Part of a small language model's weights: shifted keys.
Each number is 50 + 15 x the weight over the matrix's rms, rounded and kept within 0 to 99. Layers, rows and columns count from 0.

# down: layer 3 MLP down (transposed), 512x128, rms 0.057, rows 181-233, columns 64-127
# up: layer 3 MLP up, 512x128, rms 0.228, rows 182-233, columns 64-127
down181:61 34 42 35 41 52 48 64 38 53 60 63 49 06 38 89 49 45 68 44 59 52 21 44 47 63 40 02 49 15 60 52 49 76 46 24 55 40 20 42 32 49 59 87 33 48 41 63 56 44 45 50 50 51 75 53 51 49 65 47 30 81 52 53
up182:41 57 50 54 53 38 43 65 59 67 74 55 49 54 60 33 37 62 57 48 36 69 40 54 54 63 26 51 73 60 54 43 42 54 51 72 43 41 50 58 34 54 52 45 50 66 36 43 68 53 42 45 48 64 71 56 51 56 58 57 31 59 43 35
down182:37 49 52 49 31 53 55 28 29 50 39 67 32 60 52 80 75 48 65 55 32 77 50 16 46 42 43 22 38 54 20 36 58 42 47 44 52 50 42 49 77 53 36 45 56 58 46 72 54 55 56 41 40 49 24 54 56 60 54 27 49 40 36 46
up183:54 66 58 53 61 77 27 70 42 36 58 37 61 53 48 32 30 52 56 36 50 62 55 46 85 62 40 54 69 56 45 64 52 56 54 44 47 15 33 52 37 39 63 52 80 67 26 34 67 39 36 60 56 85 27 35 75 59 70 51 66 47 30 50
down183:49 49 59 53 53 57 58 47 51 40 25 58 29 67 84 46 51 69 60 49 41 26 43 49 45 65 38 43 67 50 44 58 44 46 41 65 57 37 67 44 19 65 54 35 25 44 38 72 20 45 56 59 39 32 41 46 53 27 39 64 52 51 57 52
up184:42 24 67 60 45 55 52 60 47 36 30 69 33 52 47 40 64 31 52 58 49 59 52 67 51 40 88 42 77 38 72 36 65 39 54 43 49 29 42 46 68 23 51 53 79 48 57 53 49 27 29 61 46 65 22 66 68 47 33 43 39 59 36 51
down184:83 68 54 48 72 57 69 45 52 44 57 53 35 59 52 52 34 54 39 31 52 55 36 53 66 32 46 63 59 47 60 66 38 37 65 65 33 49 24 53 77 38 48 64 57 48 61 49 52 60 32 22 57 45 90 47 37 49 73 74 41 37 43 44
up185:48 68 54 37 39 54 42 57 54 32 75 53 54 74 42 45 56 68 57 58 36 38 68 65 41 46 60 47 66 66 57 74 45 69 64 27 60 77 51 80 48 44 59 38 32 63 59 59 49 71 48 66 57 39 65 69 26 51 45 48 44 60 45 61
down185:88 60 47 56 58 37 70 52 47 56 16 45 30 25 65 50 42 20 41 38 55 56 51 48 61 63 48 54 28 45 51 46 67 41 47 86 44 47 40 57 57 68 62 36 41 35 51 43 67 46 56 68 33 55 52 41 69 45 53 56 56 58 47 54
up186:66 40 64 53 40 66 64 33 26 46 63 14 62 66 61 78 44 52 52 63 71 51 55 73 71 71 27 35 27 56 60 59 31 41 41 53 47 49 57 71 43 44 42 49 50 32 49 44 57 63 31 34 47 43 50 52 61 53 79 62 68 53 71 37
down186:57 63 35 63 54 63 51 57 74 46 54 47 44 61 31 43 37 36 33 92 45 45 32 31 39 69 46 60 25 49 38 43 48 65 38 62 51 28 20 63 55 41 59 42 45 39 48 62 49 51 54 42 04 38 53 44 39 58 43 58 73 55 63 34
up187:69 69 39 64 45 29 49 56 47 60 50 43 58 49 38 34 35 44 38 40 50 42 80 64 47 48 72 76 81 41 36 38 29 48 42 62 77 86 36 45 15 51 51 61 61 83 51 33 58 42 49 35 69 18 23 77 56 48 47 29 70 59 45 33
down187:63 68 35 57 44 46 61 21 32 39 35 41 47 44 70 81 41 30 34 64 37 48 38 07 43 61 53 34 18 59 21 34 84 69 62 67 50 72 76 52 69 39 51 73 53 45 46 64 51 51 69 51 54 58 25 27 55 38 41 45 46 51 65 57
up188:65 71 52 75 47 28 65 72 56 64 38 43 69 52 58 43 77 61 45 96 46 44 77 39 61 54 49 51 49 59 41 38 42 28 58 57 40 58 47 63 31 61 60 60 55 40 45 53 73 61 77 53 42 74 72 57 49 31 66 20 65 45 25 53
down188:52 58 79 61 63 28 56 52 44 58 55 39 42 55 45 53 77 51 52 59 57 48 69 54 59 60 21 45 30 33 59 55 40 40 33 43 66 80 50 61 56 56 76 42 56 39 36 57 28 62 50 65 52 54 47 33 58 76 74 48 56 51 27 60
up189:65 68 46 41 98 47 35 41 42 39 59 55 60 45 60 69 76 60 52 71 43 48 64 50 62 26 43 48 43 73 51 18 53 41 82 09 71 57 73 60 42 46 48 61 81 24 40 31 67 60 32 40 53 53 31 76 37 40 68 37 34 64 71 58
down189:55 51 52 30 48 43 25 55 70 81 44 35 41 21 55 68 79 30 46 69 57 49 51 44 69 37 90 73 68 37 49 74 62 47 44 43 49 17 22 60 64 40 60 44 46 49 06 62 41 48 34 56 45 82 36 50 70 35 37 54 80 17 25 35
up190:60 31 43 45 52 72 49 64 61 56 58 34 38 37 56 57 45 62 55 53 52 57 48 50 53 35 48 50 36 64 30 70 75 55 40 36 69 76 39 48 41 52 61 63 43 55 62 34 48 49 53 35 38 35 44 45 36 42 35 34 46 45 27 54
down190:52 53 56 46 60 48 25 54 36 56 70 52 60 36 67 50 59 52 56 47 71 44 53 63 56 51 50 61 42 40 48 43 54 54 52 43 41 47 34 59 47 67 49 65 53 49 55 59 59 49 51 54 30 44 30 48 29 66 43 29 42 45 66 61
up191:48 60 29 62 59 51 48 47 57 46 50 69 47 46 52 42 71 57 41 54 46 32 42 45 39 30 58 53 57 53 27 38 47 40 26 64 39 73 60 65 67 44 31 74 48 43 41 36 72 57 41 37 43 66 50 37 31 54 75 61 46 39 36 86
down191:55 51 33 71 53 27 27 53 61 46 38 53 52 32 56 55 52 50 52 24 43 42 25 52 35 48 34 47 49 54 52 58 49 60 25 68 61 52 29 56 62 67 43 59 45 56 37 41 51 65 51 51 79 52 50 31 52 49 42 64 40 34 52 67
up192:81 65 42 48 15 72 70 43 56 46 35 50 35 30 60 63 62 71 34 49 57 62 43 53 80 48 26 47 64 34 35 55 38 80 54 62 47 63 53 47 19 66 59 13 55 47 58 62 55 68 25 35 34 61 49 22 49 44 43 31 69 26 39 48
down192:35 56 45 74 58 21 44 48 21 55 55 64 64 48 55 51 39 83 47 41 50 24 36 36 02 54 34 51 58 45 30 58 53 56 65 50 47 80 60 34 61 55 58 59 59 63 40 31 49 27 67 55 51 70 43 61 42 49 62 32 55 50 47 63
up193:43 48 42 55 69 64 53 29 33 51 70 74 46 65 38 52 51 55 56 72 60 64 38 44 67 39 47 54 32 54 73 66 67 54 54 64 64 48 43 51 29 39 84 58 45 15 72 51 86 79 63 60 07 54 50 55 40 41 63 66 66 38 43 40
down193:50 73 43 42 31 15 53 67 60 55 70 40 74 36 37 49 45 55 54 60 67 54 49 67 20 77 72 64 41 38 58 62 57 25 46 36 37 75 61 65 46 31 52 41 46 67 43 78 75 67 45 56 55 56 32 45 60 34 39 45 60 69 57 46
up194:49 41 57 48 39 65 46 18 65 42 39 48 86 26 42 41 29 53 44 46 70 55 56 65 65 33 70 34 71 70 34 50 58 54 68 60 53 48 37 63 50 57 22 63 46 52 59 58 70 59 59 40 53 78 68 58 61 65 37 42 35 42 37 77
down194:49 32 52 22 61 46 68 58 64 25 43 65 55 60 72 65 49 66 39 67 32 35 55 51 36 22 45 56 68 26 49 36 53 24 48 41 58 53 44 50 57 62 61 46 49 39 47 60 42 63 71 35 40 68 46 52 63 41 41 58 63 26 57 42
up195:39 48 48 63 37 59 47 53 57 84 59 85 40 30 64 53 50 40 27 19 45 63 65 59 35 49 52 54 46 70 79 73 41 31 53 47 63 43 60 33 39 72 36 29 43 33 50 25 46 49 43 65 34 44 76 24 53 57 60 69 57 39 51 71
down195:48 34 49 40 40 57 66 59 65 50 63 58 62 69 68 82 48 38 34 38 58 51 36 37 54 60 34 53 38 38 27 42 40 37 52 57 15 84 27 33 39 70 62 49 76 47 31 78 42 49 75 60 37 63 39 52 72 44 53 60 49 52 52 34
up196:46 59 52 65 43 42 43 51 39 57 67 27 44 27 46 79 48 63 64 59 50 42 48 30 49 32 55 50 51 26 52 36 68 36 73 74 39 61 49 65 76 63 63 39 32 49 40 83 55 51 70 56 47 27 68 43 43 56 58 63 38 35 35 75
down196:47 45 46 34 49 55 42 71 40 76 48 71 60 44 03 45 56 49 44 54 44 60 59 74 52 67 44 46 46 57 38 47 65 63 27 49 57 59 42 57 69 57 15 57 79 62 61 43 71 60 77 32 34 69 57 38 29 64 40 38 66 84 32 46
up197:41 47 72 60 41 49 45 64 39 59 60 48 73 48 51 38 26 67 44 47 62 64 50 40 29 28 35 26 72 43 72 23 48 36 33 48 53 33 62 59 28 56 51 63 56 48 57 61 66 85 40 44 43 34 83 57 57 81 62 36 74 49 35 41
down197:45 69 72 46 47 30 69 58 17 72 54 64 65 51 55 41 37 47 64 34 57 79 54 47 16 38 39 58 49 47 32 23 49 46 33 34 33 45 53 61 19 05 61 58 26 22 57 59 43 46 58 27 53 25 58 48 58 45 40 58 81 65 25 38
up198:53 63 60 38 57 46 47 39 39 47 54 51 25 58 41 49 78 57 62 51 63 63 30 41 67 47 22 52 35 37 50 35 37 55 61 37 36 53 50 47 38 64 59 46 52 55 62 39 29 66 47 24 44 63 57 59 57 62 56 63 46 56 12 33
down198:36 52 76 66 54 34 43 56 41 53 51 33 32 60 60 41 25 48 60 55 32 63 57 30 57 68 50 41 61 53 54 48 65 39 66 41 56 44 56 39 65 53 51 66 40 57 45 57 28 20 49 62 54 43 37 60 67 48 53 63 40 52 43 31
up199:61 46 72 41 52 46 88 63 72 42 25 50 54 44 59 50 85 57 63 62 66 49 57 51 35 38 48 71 51 47 56 54 55 59 88 60 64 69 45 75 32 27 14 58 46 71 61 45 36 48 48 44 30 48 45 38 43 59 58 61 41 35 47 44
down199:57 42 57 61 42 72 84 56 43 35 47 24 86 73 61 22 53 71 28 43 38 36 52 55 63 43 68 47 49 50 35 61 72 27 30 49 44 40 51 44 42 44 58 75 49 60 63 47 45 20 51 54 61 63 63 39 77 53 69 43 29 60 57 80
up200:72 57 68 71 57 46 47 48 68 74 36 52 62 55 03 52 52 47 57 56 45 59 34 55 54 48 53 52 99 40 53 43 33 62 59 50 43 89 49 48 53 49 70 56 74 13 50 50 44 71 41 43 39 33 39 50 88 58 38 49 31 51 45 50
down200:42 35 62 47 57 45 39 66 27 35 25 51 63 48 38 57 48 62 45 35 35 35 51 68 65 38 50 19 12 75 51 44 34 29 20 32 52 80 59 47 43 19 14 79 58 56 42 44 62 99 38 64 27 50 50 59 32 54 58 50 66 40 56 49
up201:68 53 66 38 60 66 41 51 26 80 25 72 22 67 63 81 32 80 47 66 55 42 56 28 54 49 53 71 61 53 31 43 63 59 44 57 66 51 47 34 55 57 44 48 34 33 25 51 58 56 49 39 49 60 38 63 66 41 29 69 42 52 48 71
down201:56 57 53 39 44 34 64 74 46 49 53 56 51 73 38 55 37 10 87 79 70 64 64 56 82 48 58 38 51 66 38 60 64 56 88 54 48 42 48 64 64 46 56 52 54 49 71 45 42 39 57 79 59 35 75 59 39 34 83 41 46 48 44 30
up202:62 44 50 61 78 59 39 45 47 56 72 65 54 51 72 65 74 55 93 18 64 28 65 48 76 61 68 48 53 45 66 39 34 61 43 50 37 42 46 50 31 41 44 65 68 59 38 56 24 47 54 46 67 27 34 41 42 39 67 46 53 82 64 22
down202:62 46 40 64 69 16 49 74 52 71 64 60 45 75 56 49 39 47 48 36 51 42 45 54 11 37 63 31 59 48 45 44 52 46 70 45 30 40 43 62 56 36 38 44 56 65 46 54 67 61 67 56 26 23 51 55 63 58 07 54 65 25 30 44
up203:52 35 78 71 41 61 46 22 41 57 63 22 54 32 53 34 58 42 45 51 67 38 40 76 38 38 94 88 55 73 51 43 73 29 61 65 21 68 23 48 53 36 83 41 65 69 38 67 54 43 35 54 53 90 65 49 52 59 31 53 57 34 52 45
down203:45 80 11 53 37 63 49 69 54 31 64 71 87 57 52 36 62 43 63 46 39 29 52 50 60 25 68 52 80 37 74 60 18 72 62 39 49 52 80 33 54 65 61 28 53 41 88 42 60 71 71 51 54 91 39 64 64 63 46 16 49 52 44 40
up204:70 44 33 38 43 56 38 51 50 46 67 44 58 32 57 31 65 46 62 37 65 43 55 52 48 56 50 74 61 48 52 54 61 29 63 69 40 27 32 58 57 76 43 54 47 51 49 53 48 50 42 39 29 57 60 43 70 63 45 51 30 54 47 42
down204:37 43 63 37 50 50 64 43 48 56 34 52 55 70 31 46 29 43 09 63 46 50 57 60 36 62 49 42 26 63 51 60 63 56 43 60 61 33 59 38 48 37 33 61 66 41 48 70 65 35 60 56 22 49 43 51 46 54 47 56 57 38 70 54
up205:80 46 48 27 37 46 43 48 51 72 55 62 62 47 58 46 36 68 39 55 51 45 41 49 44 54 54 63 57 77 39 39 57 46 52 16 55 60 39 57 57 60 43 68 54 53 58 43 48 56 32 47 57 47 35 60 53 29 63 38 46 58 67 81
down205:40 66 53 53 55 46 14 64 39 27 47 20 32 46 70 45 48 53 39 54 37 32 33 42 66 54 51 85 85 36 62 80 44 42 46 59 56 69 54 57 43 48 64 37 26 40 47 58 41 61 65 50 60 62 62 62 71 48 56 77 71 29 50 24
up206:53 44 50 46 46 44 36 25 24 49 38 35 43 60 29 41 29 36 56 48 60 38 56 55 42 53 75 59 76 36 54 62 70 14 50 47 42 76 50 47 64 68 57 19 55 72 51 63 70 33 27 17 49 55 38 56 39 60 47 37 52 42 30 64
down206:63 59 46 44 41 69 59 21 21 54 36 36 45 50 48 61 56 50 72 45 59 49 63 26 64 33 46 30 52 48 49 57 43 50 38 46 58 66 62 28 73 77 68 40 45 44 95 11 53 53 53 37 65 48 65 43 46 52 50 46 63 59 34 48
up207:25 50 61 56 62 54 39 25 49 38 51 73 48 41 41 34 46 58 51 32 62 27 77 71 22 55 56 66 25 28 46 64 51 50 39 73 47 62 52 58 39 59 55 33 30 25 51 49 45 48 49 35 72 42 55 50 30 54 71 31 39 31 44 58
down207:33 42 73 75 63 23 59 61 45 59 65 59 56 47 94 49 36 59 63 48 44 37 62 61 56 19 48 76 72 37 34 52 51 69 52 75 51 17 50 50 43 79 29 48 63 27 44 49 35 43 58 62 52 42 83 65 48 53 29 48 57 56 53 45
up208:30 67 61 33 38 44 40 53 57 48 70 44 60 44 55 50 40 42 80 70 28 51 33 63 39 29 47 54 48 55 39 39 39 50 56 48 47 57 35 43 49 22 60 46 55 36 34 37 62 41 30 45 71 43 58 49 44 38 47 39 61 41 74 36
down208:41 44 48 32 53 54 62 67 72 49 61 50 55 38 76 53 52 30 53 55 52 47 36 34 35 42 48 63 28 80 41 31 33 65 46 51 56 41 33 65 33 73 51 45 65 46 32 43 53 50 61 46 43 45 72 29 50 55 42 49 68 68 41 35
up209:66 62 44 59 59 51 42 28 56 35 60 40 42 45 64 58 32 62 34 48 42 24 34 71 71 59 59 43 46 39 57 67 32 55 56 55 51 33 45 37 39 32 58 38 39 60 68 41 39 67 48 56 37 52 30 66 49 53 64 43 53 51 43 23
down209:22 65 38 62 52 58 48 44 53 65 47 49 61 50 35 65 38 73 35 47 65 66 78 37 66 63 60 48 45 54 53 34 75 42 45 69 26 55 64 56 56 35 49 49 48 36 46 96 61 54 44 57 65 65 55 41 35 40 53 57 53 83 50 51
up210:32 58 62 52 81 67 31 38 40 09 33 53 48 70 50 32 54 28 47 64 83 38 57 39 58 52 81 51 51 55 63 54 53 76 24 65 60 58 28 67 47 55 71 26 63 36 50 18 64 24 48 18 64 60 64 61 25 46 85 55 37 51 59 69
down210:66 29 46 16 56 54 59 63 20 67 18 31 50 68 61 44 56 44 11 61 56 42 43 47 59 30 28 42 30 69 31 33 58 53 47 57 91 71 27 42 43 37 59 59 41 17 49 48 37 59 48 29 34 47 37 73 28 54 33 35 73 50 48 46
up211:59 45 45 62 44 82 52 77 58 29 48 45 41 34 71 52 29 50 47 24 56 66 38 57 38 41 51 17 58 14 37 44 80 45 46 33 65 50 43 50 66 36 71 66 76 70 59 33 55 62 58 37 58 34 41 60 45 36 32 68 66 64 13 49
down211:41 63 54 51 28 64 49 46 35 46 35 52 73 71 45 45 83 50 58 61 59 45 57 55 50 41 35 75 51 56 75 45 36 29 73 41 31 46 17 42 59 65 54 19 14 41 64 66 72 33 72 58 64 60 65 44 56 43 75 43 46 62 67 31
up212:80 45 36 37 32 49 53 44 77 29 76 66 59 30 27 56 74 46 75 50 73 67 24 62 49 35 47 52 82 24 63 63 08 99 54 53 21 43 31 62 56 52 29 39 36 37 60 18 35 61 73 13 99 28 30 29 92 33 61 80 47 50 72 47
down212:53 65 43 45 40 70 57 24 69 29 82 60 31 72 15 47 59 75 40 38 45 67 51 67 84 62 58 46 38 65 53 80 50 59 52 37 36 56 52 53 48 31 65 51 57 32 72 33 61 67 53 57 70 37 64 04 50 73 42 49 65 73 52 99
up213:55 70 56 67 46 44 27 54 55 57 48 67 69 62 37 60 66 72 25 57 62 51 05 47 45 40 24 66 55 38 36 63 73 46 63 99 73 69 28 39 41 25 74 41 18 44 61 63 46 53 65 62 42 50 39 54 55 50 31 42 47 78 38 31
down213:48 49 83 57 72 49 20 62 24 69 49 34 25 57 48 54 38 32 67 84 25 48 64 63 63 62 80 79 67 62 51 48 79 41 61 63 38 41 24 60 53 38 73 17 63 81 46 51 59 55 46 33 71 53 42 45 64 44 51 41 54 50 41 52
up214:42 22 36 44 36 41 64 28 49 45 47 38 59 61 70 52 56 63 58 72 31 35 63 66 36 41 59 27 25 60 51 41 50 39 46 37 61 39 63 28 64 66 61 23 49 60 37 55 39 62 14 60 49 36 80 55 39 64 65 54 24 39 56 51
down214:40 68 62 59 31 61 54 74 49 23 25 50 50 32 20 36 44 45 52 41 42 70 19 23 42 59 23 73 72 36 45 63 31 56 46 16 54 65 55 50 47 59 62 62 88 31 47 51 47 47 59 61 58 55 46 57 35 40 25 64 36 73 60 51
up215:85 46 51 58 13 04 64 46 36 68 45 49 41 65 38 71 48 46 15 21 47 44 62 23 64 63 58 43 34 66 67 13 61 48 75 30 42 53 43 46 31 62 38 57 30 35 59 59 41 27 61 65 56 40 40 47 54 65 42 41 48 30 65 32
down215:34 42 50 21 54 40 42 49 52 45 51 60 54 57 47 54 65 55 54 63 39 62 82 66 48 35 50 40 57 76 35 45 39 77 37 49 50 69 50 40 70 43 54 49 51 74 66 14 46 58 90 48 51 57 35 27 23 97 53 68 36 68 49 46
up216:43 60 58 52 54 45 39 72 28 27 52 21 51 75 84 30 60 59 52 56 63 73 45 34 64 48 61 71 64 45 40 71 49 20 56 59 53 37 62 51 40 44 72 61 61 41 84 44 52 37 82 65 73 46 30 32 47 47 62 70 55 19 60 35
down216:36 54 27 44 76 42 62 70 88 59 74 69 61 38 61 40 24 45 52 73 49 65 66 49 46 49 75 52 68 06 42 61 47 67 88 83 65 55 35 46 33 54 29 43 45 46 63 24 37 45 28 63 71 66 15 62 36 32 55 14 30 42 56 52
up217:50 63 55 21 77 53 43 24 51 52 41 27 45 45 51 69 43 85 57 32 64 52 54 67 48 73 42 53 63 74 50 40 42 38 41 37 33 76 35 40 36 49 40 38 40 49 31 63 39 51 92 53 17 65 16 60 43 40 64 23 52 51 60 33
down217:77 22 51 64 54 66 77 46 60 51 99 40 50 68 50 71 70 27 74 29 62 27 41 67 53 34 53 45 66 54 44 50 49 54 55 87 36 53 45 61 57 56 29 57 68 46 72 53 46 52 41 99 58 52 47 55 53 72 46 66 63 53 36 36
up218:55 27 37 44 44 57 56 69 50 82 66 10 45 43 54 27 38 66 37 79 48 43 47 53 56 22 54 43 48 72 74 56 70 46 50 56 39 77 30 69 37 53 38 71 51 53 56 35 76 36 45 37 53 45 43 40 61 59 39 43 58 44 42 34
down218:34 52 42 48 58 72 61 53 33 37 53 68 41 58 73 64 33 70 55 42 55 47 60 54 44 53 10 69 53 61 50 66 32 61 66 30 35 52 44 45 71 40 56 66 56 52 33 59 56 53 50 34 36 43 49 74 52 56 50 70 51 32 47 39
up219:49 62 43 53 29 76 65 47 24 49 61 20 25 59 62 69 55 61 45 68 62 48 48 40 47 47 41 41 34 77 49 43 64 49 43 79 66 17 30 78 57 53 51 41 58 26 67 59 43 77 31 39 60 81 50 36 60 30 51 81 41 65 34 89
down219:68 57 55 60 44 73 36 57 82 43 29 50 03 48 10 47 62 52 59 25 74 47 70 43 36 66 47 42 47 55 43 40 46 56 64 52 55 69 83 57 60 55 72 64 44 51 43 63 41 31 22 30 25 42 39 56 65 21 32 83 54 73 22 46
up220:43 23 51 29 40 57 46 45 49 38 76 41 55 75 74 49 35 39 32 40 41 61 39 35 74 55 76 63 81 59 31 77 26 55 69 38 48 33 36 60 51 47 58 77 47 66 38 44 59 60 27 54 54 57 43 57 42 48 64 49 53 59 45 47
down220:48 34 43 61 28 50 18 34 36 60 43 39 54 64 49 46 47 49 69 46 51 47 56 73 34 56 25 49 50 45 44 56 51 65 53 47 48 43 44 60 57 59 34 47 45 90 30 43 45 44 49 51 76 45 58 38 64 58 21 70 38 38 61 43
up221:57 48 52 43 48 49 34 46 42 32 57 50 68 44 57 47 44 49 60 33 42 60 63 46 47 23 51 48 73 52 42 76 55 59 61 58 47 54 40 53 39 42 51 52 52 59 31 56 57 49 56 43 38 46 71 32 40 54 52 50 55 40 40 52
down221:52 55 63 72 43 30 61 40 47 50 43 61 47 35 08 43 49 58 66 54 59 42 44 34 49 70 68 46 00 38 56 04 39 39 52 40 48 36 61 52 40 68 37 61 45 31 60 55 53 56 52 54 47 61 26 56 61 35 56 20 43 47 80 42
up222:54 53 55 35 22 75 56 53 48 45 43 59 59 72 73 47 60 34 40 70 71 56 76 63 52 34 90 65 70 60 64 72 65 29 65 53 50 54 59 84 42 35 56 71 49 59 52 38 32 74 42 64 33 55 41 61 40 28 75 78 44 58 72 34
down222:63 49 50 59 47 62 52 27 38 50 46 58 38 71 40 56 80 73 44 75 43 33 48 28 57 68 52 17 51 39 47 55 19 60 46 64 58 66 69 33 55 34 33 62 39 31 48 54 90 60 59 55 44 46 67 49 45 62 49 57 78 73 58 45
up223:46 38 39 65 71 62 39 39 33 61 39 38 49 79 42 48 52 73 41 56 41 60 50 41 09 77 50 63 43 60 63 52 47 62 66 42 30 41 19 41 65 54 34 56 67 45 42 62 41 35 61 52 62 63 57 30 30 40 83 41 60 54 62 61
down223:65 46 56 41 59 50 36 58 32 48 49 49 55 43 62 43 52 33 43 74 22 91 32 35 55 32 58 49 17 26 53 53 48 34 41 84 46 53 50 40 60 69 68 25 17 69 39 60 56 39 72 37 38 53 61 46 52 46 64 36 45 54 59 81
up224:56 48 61 73 67 74 52 50 38 35 47 44 68 61 75 37 52 36 37 75 53 32 62 55 51 52 86 72 84 47 74 45 18 60 38 39 43 46 33 51 59 40 67 61 62 47 40 48 31 34 48 56 53 30 21 49 65 43 69 48 34 32 32 57
down224:82 56 24 44 59 46 55 59 43 64 58 56 52 51 51 51 81 67 62 86 56 56 67 31 33 38 47 48 00 40 79 36 46 53 47 30 31 51 57 69 46 51 83 77 62 43 73 44 50 35 52 66 54 48 49 45 51 50 26 68 61 94 60 32
up225:67 17 56 42 72 33 50 29 25 61 42 50 67 66 64 49 61 40 75 59 60 35 69 55 45 46 48 53 46 75 53 35 14 70 56 56 71 52 39 17 35 55 56 49 59 43 45 60 55 59 67 48 51 60 56 54 38 64 58 60 44 41 45 61
down225:34 70 43 49 53 56 52 84 65 43 36 40 47 23 27 52 55 58 45 59 34 93 36 54 68 43 32 51 60 20 29 61 45 37 27 41 48 46 47 48 65 62 38 79 41 46 62 52 37 42 59 69 53 25 65 63 45 34 57 18 34 51 55 57
up226:49 45 48 45 43 44 49 47 34 57 42 53 59 49 84 54 53 52 55 56 72 59 49 44 46 56 40 44 75 64 51 36 26 52 49 58 52 56 52 55 48 46 34 62 42 48 37 72 81 38 48 74 31 30 22 57 36 54 51 37 57 54 53 43
down226:40 41 24 65 31 48 49 49 27 54 44 71 45 67 45 68 62 52 25 57 40 34 47 44 43 44 57 58 40 32 57 59 54 76 46 43 19 42 46 57 40 58 44 62 64 30 44 47 53 68 57 67 89 71 44 51 58 40 54 67 75 65 63 17
up227:68 40 42 54 41 48 45 48 47 69 48 31 21 45 46 31 49 22 57 42 90 42 41 37 56 75 60 48 84 20 51 40 53 29 80 47 21 27 38 37 76 58 60 86 34 82 36 52 67 52 48 32 54 49 31 52 30 25 63 24 77 56 69 31
down227:29 71 37 56 69 56 47 40 55 47 22 73 88 81 61 79 62 51 12 62 23 30 48 91 49 34 50 50 31 58 86 57 66 65 33 60 75 76 56 53 48 68 15 38 45 29 40 62 53 21 58 44 66 59 57 42 41 49 43 68 47 53 33 67
up228:28 32 82 48 45 53 49 47 68 48 46 54 46 85 64 58 64 43 35 71 56 66 40 28 52 77 59 92 86 60 62 42 59 50 36 41 71 70 45 47 67 90 53 52 74 71 56 52 71 35 35 48 69 57 72 62 63 49 34 74 39 19 74 24
down228:45 58 66 47 91 57 55 70 62 64 31 88 37 80 42 46 54 35 48 56 46 77 67 26 64 65 28 74 63 57 34 41 72 17 54 58 62 38 44 18 64 82 60 66 39 73 40 27 67 76 71 51 81 32 33 63 56 35 37 59 30 26 16 66
up229:50 55 39 15 62 45 49 56 75 44 45 77 45 40 38 38 50 44 44 41 50 50 63 62 45 42 38 62 63 38 61 59 57 60 42 62 73 48 35 89 45 50 54 40 53 42 60 50 67 43 36 72 35 73 25 42 27 70 48 63 28 68 52 29
down229:33 70 59 40 53 52 50 41 43 76 60 44 50 62 49 23 42 42 45 60 45 53 61 37 32 57 66 67 65 57 57 74 43 64 39 38 54 40 63 53 58 32 31 67 44 29 39 50 46 52 59 58 44 49 35 51 59 52 79 63 38 56 34 49
up230:48 48 33 50 56 41 41 55 48 45 59 49 02 40 57 49 51 57 57 55 22 49 59 70 88 53 61 51 57 26 34 74 74 39 49 42 39 57 39 49 71 67 57 60 59 53 45 43 35 67 45 48 58 36 32 40 52 26 49 55 60 25 36 62
down230:54 43 40 49 51 44 69 45 61 72 28 61 83 48 54 30 71 47 39 46 54 51 34 65 30 61 46 58 70 61 49 26 51 55 20 76 84 51 44 41 38 40 60 79 38 43 27 46 60 48 42 65 45 49 59 53 23 42 58 39 43 42 54 60
up231:32 44 46 50 63 54 35 47 51 62 73 43 27 73 66 28 67 48 34 57 30 56 58 42 46 60 58 58 73 33 61 78 51 70 46 35 64 38 50 33 11 66 69 67 70 42 48 69 49 70 58 81 82 53 43 26 69 25 75 52 38 52 79 26
down231:77 52 50 71 46 26 51 53 18 28 54 32 83 09 40 53 35 47 34 61 39 49 25 47 52 43 53 51 30 51 58 49 40 57 63 54 56 47 39 43 27 49 36 48 53 96 50 53 61 51 66 62 07 39 30 51 62 93 32 00 51 47 40 26
up232:59 58 70 47 43 48 53 79 42 61 37 45 34 22 41 56 51 57 72 58 47 47 50 35 76 74 41 50 45 46 35 56 73 65 50 57 45 54 55 52 43 39 26 38 49 41 37 45 42 48 53 66 37 49 34 59 44 53 75 44 63 39 78 40
down232:57 61 50 37 46 53 64 45 41 59 40 53 54 50 51 55 59 63 37 78 49 50 55 61 63 49 48 51 58 55 38 36 44 43 37 67 43 36 76 34 56 69 57 40 26 69 48 48 56 26 68 47 56 53 51 67 48 53 45 42 31 33 82 38
up233:68 43 68 34 52 75 45 27 27 51 29 77 44 58 68 35 51 68 43 30 41 48 72 57 65 40 20 39 45 47 25 50 74 66 42 74 79 54 45 28 48 46 36 19 60 62 56 80 54 56 50 55 41 43 28 64 59 63 85 44 53 62 42 47
down233:36 67 40 72 31 23 43 75 63 45 37 16 42 53 32 80 33 50 52 51 65 90 73 48 62 70 37 46 32 35 52 71 64 49 50 31 32 55 40 40 61 50 44 71 34 60 31 46 41 52 63 19 71 66 45 35 22 66 19 36 63 52 60 17